config.yaml
head_dim: 32
norm_eps: 1e-05
rope_fraction: 0.25
extras: ["some layers without positions", "some layers without attention", "local attention windows", "paired heads", "shifted keys", "gated attention", "exclusive self-attention", "capped logits"]
lr: 0.00147
beta1: 0.9
batch_tokens: [32768, 65536, 131072]
Each number is 128 + 32 x the weight over its row's rms, rounded and kept within 0 to 255. Layers, rows and columns count from 0. The size above them is the row's rms in percent of the matrix's.

# layer 8 MLP down, 256x1024, rms 0.0611, rows 109-133, columns 896-1023
size [101 180 100  94  98 100  99  94 100 103  99 102 109  92 102  98 101 100 101 105 101 100 102 101  98]
[[ 79 103 117 161 117 165  78 155 138 176 186 123  92  92  97 179 110 169 177 137 146 113 133 143 111  76 101 106 140 127 159 148 181  67 131 119 168 110 149 107 150  71  64 144 125  99 146 151 153  91  61  51 144 101 152 149 151 152 145 103 150 175 115  69 142 159  92 118 163  91 178 125  93  72 158 140 163  99 147 104 144 138  86 128 198 160 140 151 137 132  80 103  88  97 117 147 133 138 124  91 109 138 180 192 110 145 167 132  91 124  79 141 164 126 205 165 110  85  88 141  70 116  92 124 109  43 189 170]
 [173 115 159 168 176 111 132 132 159 184  94 102 152 134 155 103 158 137 110 140 115 128 121 178 145  95 129 113 154 106 124 190 188 142 167 149 131 142 148 113 120 141 176 174 105 128 242 129 180 202 191 160 168 175 114 107 111 123 151 167 125 117 115 139 146 137 135 173 149 139 139 119 100 137 125 162 137 115 176 111 199  90 174 204 111 128 135 111 146 104 170 137 156 112  97 157 118 169 136 118 110 125 201 186 162 132 114 122 122 211 134 151 119 164 116 185 105 126 125 120  85 112 136 163 255  86 110 211]
 [116 115 230 186  73 149 125 104 137 145 127 148 170  86 141 132  74 167 171 139 143 116 121 121  84  81 176 106 108 130  95 149 193 149 129 158 114 138  99 146  68  93 110 180 138 114 134 107  96 206 109 140  93 157 154 168 131 179  91  77 159 147 110 115 151 155 139  99 154  76 144 146 175 142 128 184 161 100 175 116  97 128 160 122 170 161 133  68 154 113 134 126 121 165 159 129 123 167 125 102 169 174 142 142 169 156 135  88 135 185 103 163 139 153 113  86 100 115 115 126 107 157 141  78  91 144 169 155]
 [194 130 145 146 112 164 103 171 135 125 139 138 157 153 138 117 114 146 160 136 125 180 157 114 133 168 137  67  91  98 128 135 116 116 148 165 155 166 168  66 117 165  41  88 119 164 122 157  80 143 121 156 164 152 102  97  77 127  71 124 115  63 164 155 152 148  92 150 139 135 114 150 178 114  85 153 146  87  91 117  83 165 139 188 149 126 113 117 180 155  87 130 124 171 178  78 107 108  90 118 131 144 172  90  96 119 146  95 117  90 150  90 219 136 113 141  82 171 194 227 130 137 154 176 170 131 198 118]
 [145 190 108 145  93 128 145 112 158 122 137 135 108  76 135 128  76 151 152 105 154 129 136 151 156 139 132 112 165 131 193 138 121  17 157 123 138 147 123 172 145 123 102 144 190  97 117 123 135 157 129 150 206 148 113 208  94 132 129 126 184 129 117 131 107 157 100 151 190  96 187 149 181 119 122  94 127 150 211  81 102 105 151 118 105 126 151 137 122 128 134 156 165 117 148 111  82 126 171 115 134 179 147 127 155  97 126  90 132 124 130  72 170 141 112 117 143  69 145 106 123 152 125 125  99 133 100 137]
 [110 216 204 166 114  52 102 139 130 149 126 139  99  99 163 193 118 112 136  64 163 150 117 136 129 112 171 153 136 197 147 116 179 128 148  89 143  98 155 153 153 140 116 181  99 119 149 183 158  55 116 105 118  57 141  97  97 102 147 127 118  98 144 139 107 125 197 134 156 112 180 114 128 182 186 133  96 131 118 138  85  90  86 117 140 133 183 170  89 127  60 154 181  79 161 112  72  81 165 122 119 114 129 185 108 180 151 140 149 148 146 121 175  92 138 134 152  89 154  98  98 138 193 136 106  96 164 108]
 [121 114 162 147 111 100 148 177 106  38 144 153 153 106  77 130 139  98 112  96 124 163 112 157 139  78  74 160 197 138  34 151 149 116 142 128 160  97  82 125 171 148 101 126 188  97 119 124 118 147 102 148 141 146  95 124 181 103 135  91 125  50  98 170  86 143 119  75 128 144 149  96 143 129 105 100 129  82  70 150 143 115 100 130 138 114 198 106 172 150 163 171  86 138 134 136 153 163 146 148 136 130 136 170  74 115 153 153 158 109 136  93  63  63  96 168 130  88 176 123 123 105 148 125 114 123  95 120]
 [149 105 159 173 113  65 172 112 189  81 113 111 141 143 122 117 124 150 151 118 120  55 165 107 111 125 167  64  90 103 141 155 114 147 112 165  99 126  95 156 160 137 118 185  71 124 122 185 125 131 144 104 128 101 125 134 176 176 138 137  76 170  75 129 122 189 120 136 124 106  98  67 119 128 217 162 147 152 131 125 104 150 178 158  82 107 111  92 119 200  67 177 133 162 102  97 139  89 164  75 143 160 116 147 120 156 135  86 125 119 105 161 135 132 193 129 126 203 171  86 132 121 135 206 110 128 141 101]
 [148 108 153 100 104 105 157 142 133 109 187 124 146 143  78 103 114 139 144 106 103 160  90 103 192 153 127 119  72 142 156 196 154 132 156  71 163  93 194 123 152  88 104 128 136 115 131 179 155 137 140  88  95 136 131 146 123 103 125 111 198 112 135 133 153 151  96  88 134 118 147 140 115 183 101 147 174 152 146 145 133 131 187 151 122 136 168 188 168 145 107 177 124  95 142 126 142 131 117 147 109 137 153 111 116 156  95 142 114 147 111  91 133 190 112 122 116 148 136 107 142 166  78 106 191  49 160  97]
 [116 107  99 163 109 118 133 122 123  38 131 124 170  90 127 128 156 132 120  91 161 179 111 116 108 104 128 132 108 130  83 196 142  80 140 104  97  77 135 118 137 120 158 174 129 128 128 104 178 102 142  75 101 119 141 181 163 125 123 141  97 132 118 212 129 148  80 110 112 146  99 158 114 121  74 169 173 122  99 160 125  86 148 131 130 130  84 138  83 133  86 157 149 136 128 198  42  92 127  77 159 114 156 120  82 120  85 140 120 183 119  92  87 182 133 129  58 164 162  81  86 163  93 162  85 136 174 135]
 [148  60 136 104  85 142  90 196  93 157   2  83 124 119  96 180 111  95  99 142  93 176  75 121 114  83  52 151 119  68  89 123 115 122 105 169  88 175 118  87  87 136 127 104  97 105 134 113 129 120 141 134 124 181 152 135 140 122  80  84 110  86 150  99 103  82 114 101  95 135 143 111 132  66 160 135 118 153 192 126 143  98 151 146 115  96 117 167 138  68 172 112 145 108 110 120 101 188 147 153 189 138 131 102 103 102  83 114  78 146 114 176 152  91 139  83 123 109 103 154 156 126  64  97 104 177 143 151]
 [198 115  80 153 116  56 137 181 119 116 143 114 114 179 129  83 149  32  86 136 179 117  78 172  97 149 131  68 175  95  67 121 128 107 127 102 174 107 122 108 119 125  92  99  97 141 146 138 140 124 105  88 113 120 118 185 140 139 156 134 157  67 140  77 145 101  66 177 130 143 166 117 127  94 112 109  58 102 101 145 138 177 112 126 144 140 111 159 118 120 119  80 144 130 142 138 122 140 134  69 188 139 197 170 140 193 127 118 180 119 101 114 184 158 160  94 153 154 109 148  53 110 120 105  90 126 103 148]
 [151 122 134 110 125  93 115 164  93 105  84 150 124  99  74 145 153 132 160 129 116 156 122 104 138 118  99 105 125 175 114 145 137 123 169 153 117 137 146 115  60  98 118  98  93 137   8 124 146 129 135 146 111  62 134  76 138  77 136 152  35 114 119 139  81  63 102  17 136  95  82  66 114  41 139 149 146  84 121 107 148 132 121  40 175 135  77 110  72 134 130 111 122 115 114 130 119 107 147 114  55  72 142  42 144 113  73 134  69 143 135 145 141 170 148 118 104  89 141 117 117 101 191 110 154 137 126 130]
 [163 100 137 193  96 103 178 144 102 138 104 121 112 161 108 141 102 132 145 145 135 196 139 143 101 185 115  65 127  72 105  93 122  94 126  94 158  88 183 105  52  93 119 124 108 129 131 113 144 113 162 137 113 145  65  79 140  58 139 133  48 149 147 130 152 146 157 130 139 159 136 151 164 151  64  96 113 132 122 107 117 121 125 115 184 143 131  88 145  87 124 183 142 117 176 130 168  99 125 144  86 141  66 111 142  95 145 170 119 100 147 101 209 116 153 153 159 130  63 110 127 138  75 106  87 171  75 111]
 [133 117 138 104 127 125  93 138 157  62 159 116 243 129 133 110  78 120 124 127 114 145  96 111 145 108 114 161 152 140 119 159 139  96 108 116 126  86 146 156 163 145  88  78 165  91 140  93  89  90 159 154 117 152 138 161 178 191  59 127 149  43 125 117  67 107 121 137  65 112 134  98  93 110 105 137 129 180  97 135 123 128  69  97 113 153  65 122 176 178 124  60 119 118 160 114  61 123 167 153 171 150 123 129 146 202 147 157 125 180 168 137  96  68 123 126 112  92 115 122  92 132 149 105 150 175 152 182]
 [132 146 179 136  84 147 188 146 109 106  68 123 130 182 126 144 156 142  63 141  76 144 121  90 126 133 183  92  86 121  90 154 139 160 181 103 137 134  77  86 118 164 145 124  59 159 158 118  94 157 116 174 132 117 155  87  70 146 161 117 143 107 117 103  89  55  76 129 123 151  79 120 132 145 140 101 143  85 101 109 103 108 150 137 132 142 178  94 148 102 125  98  64 111 102 136 147 150 138 164  99  84 151 131 142 103 143 100 141 149 208 141  86 117 120 120 133 169 128 116 202 156 140 108 154 162 121 142]
 [150 189 117 107 116 148 174 120 107 200  99  96 212 173 137 104 116 102 110 117 149 195 143 120 196 124 153 176  74 101 120 145 111  95  97  76 101 155 146  78 127 131 116  73 132 125 128 133 141 103 204 143 163 115 125 146  99 139  80  95 153 128 151 119 175 129 116 114 144 154 150 132 177 133 102 110 155 131 155 145 105 166  94 129  90 151  93 138 122 160 116 125 199  97  85 111 123 131 118 124 187 134  83 137  75 107 121 182  85 168  97 130  80 171 104  75 141  86 138 162 123 146 125  89 131 183  98 110]
 [121 145  77 146 148 147 127  91  78 147 141 134 107 160 100 121 123 129 139  91 123  76 135  98 136 139 164 186 139 152  58 137 103 139 161 148 118 111 187 176 129 110 102 152 102 169 132 121 130 126 146 151  83  98 139 147 162  79 106  94 151 134 118  95  96 115 142 173  30 153 121 154 142 110 152 120 157 141 160 153 100 124  88 104 120 107  97 151 151 139 103 115 121 218 123  98 156 183 177 149  96 120 150 141  71 150 131 148  97 186 143 162 168  96 116 105 112 101 200 140 107  19  91 161 159  86 151 120]
 [172 169  79 154  78  84 145 106 123 171 188 103 150 102 158 117 147 119  70  97  78 131 130 126 165 136 165 132 105 156 121 102 150 149 137 109 119 162 151  89 208 101 164 158  82 167 153 159  65  87 183  96 118 149 170 127 141 129 144 130 124 121 185 132  93 130 133 143 159 220 116 136 181  98 102 153 185  93 141  84 114 120 125 149 159 117 133 146 115 106 129 138  86 166 136 139 136  70 104 149 132 127 120 157 108 135  74 141 169 150 128  73 128 191 179  96 169 106 128 139 120 136  68 140 135  89 126  77]
 [125 136 169 165  98  87 110 115 143 152 108 144  57 147 124  93 147 149 127 159 113  91 124 158 174 110 111 145 127 120 116 135 123 179 100 125 122 143 127  71 130 102 187 127  94 108 132  78 131 154 155  56 110  91 142 133 157  89 151 175  84 173 149 136 117 169 130 100 107 186 161 130  60  88 177 126  96 110 161 132 156 118 109 167 121 162  76 123 143 122  93 153 156 137  69 165 122 128 162 142 169 138 158 134 174 114 102 161 112 119 108 138 133 118 142 187 114 126 124 115  82  75 167 153 139  54 134 160]
 [141 213 106 131 122  96 103 140 123 193 114 120 115 131 131 166 143 102 121 108 154 111 110 125 150 185  94 188 114 132  91 123  92  99 132 174 121  96 156 125  78 105 138 134 143 193 128 117 133 104 158 127 148 159 161 105 138 127 135 143 109 144 162 170 122  84 147 134 123 168 187 125 139 116 126 147 150  98 107 123  91 114 128 138 134 134 255 113 109 142 171  92 132 104  96 133 121 134 114 112 119 156 117 142  98 115 125 132  85 135 147 197 121 147 171 140 131 106 106 102 112 113 170 182 134 134 126  97]
 [171  94 142  53 139 134  67 131  55 153 166 117 111 117 181  59 181 101 123 152  85  84 133 112 133 114 159 150 193 140 127  77 137 193 141 114 128 141 133 214 142 159 165 146 126 130 124  94 111  98  96  96  78 141 164 102 104 147 153 162  88  87  65 153 146 131  82 108  74 184 136 158 119 145 168 144  72  89 113  84 115 171  92 145 115 147 123 127 148 128  90 175 164  89 155 159  67 176 173 114 141 121 150 114 155 159  81  97 138 104 119 163 161 102 143  57 101 102 113 101 162 161 159 140 120 138 139 105]
 [140 100  98 128 195 100 149 170 140 143 128 138  88 154 123 101  86 152 122  91  93 126 167 128 167 161 112 132 147  88 139 115 111 147  88 111 175 150 106 162 131 133  93  96 129 144 137 131  58 129 113 120 147 142  99 129 122 126 168 120  67 123  95 128 137  29 156  99 101 124 130 140 161 163 102 157  77  88 123 144 153 156  71 165  89 114 143 140  85 122 170 169 146 118 144 175 102 135 115 142 114  66 144 131 115 110 138 111 174 127 173  67 148 152 147 199 103 161 150 102 141 131 126 146 129 125 133 106]
 [150 109 119 182 168 145 109 147 138 155 166 168 110 120 133 124 138 190 141 164 121 159 132 113 136  69 128 118 129 133  91  80  80 170 126 128 126 119 130 161  83 123 156 136 117 137 112 160  90 124 131  89 147 107 143  38 146 109 104 143 176 122 175 113 119  60  96 113 140 131  80 181 110  84  87 130  87  94 147  94 132 133 152 136  47  79 153 140  64 125 116 122 109 181 115 164 154 115 119 195 157 112 123 160 163 140  82 121 138 149 134 134 205  79 145 126 140 138 149 179  86 184 128 123 144  97 150 106]
 [124 162  89  96 138  81  99 126 217  91 167  79 102  57  98  96 125 142 146 125 127  73 174 135 122 106 129 180 100 110  62 113 191  82 132  96 153  74 108 118 103 145 104 150 152  78 181 143 150 147 103 108 149 108 123 139 111 130 142 112 136 161  91 183  93 182  84 140 105 147  49  57 161 114 182 101 110 153 120 145 125  62 139 156 110 115 179  79 139 154 181 165 114 177 137 114 172 124 113 104  87 143 132 139 165 161 171 105 139  89 140 100 139 157 121 124  91 168 216 141 121 144 145 171 139 120 147 120]]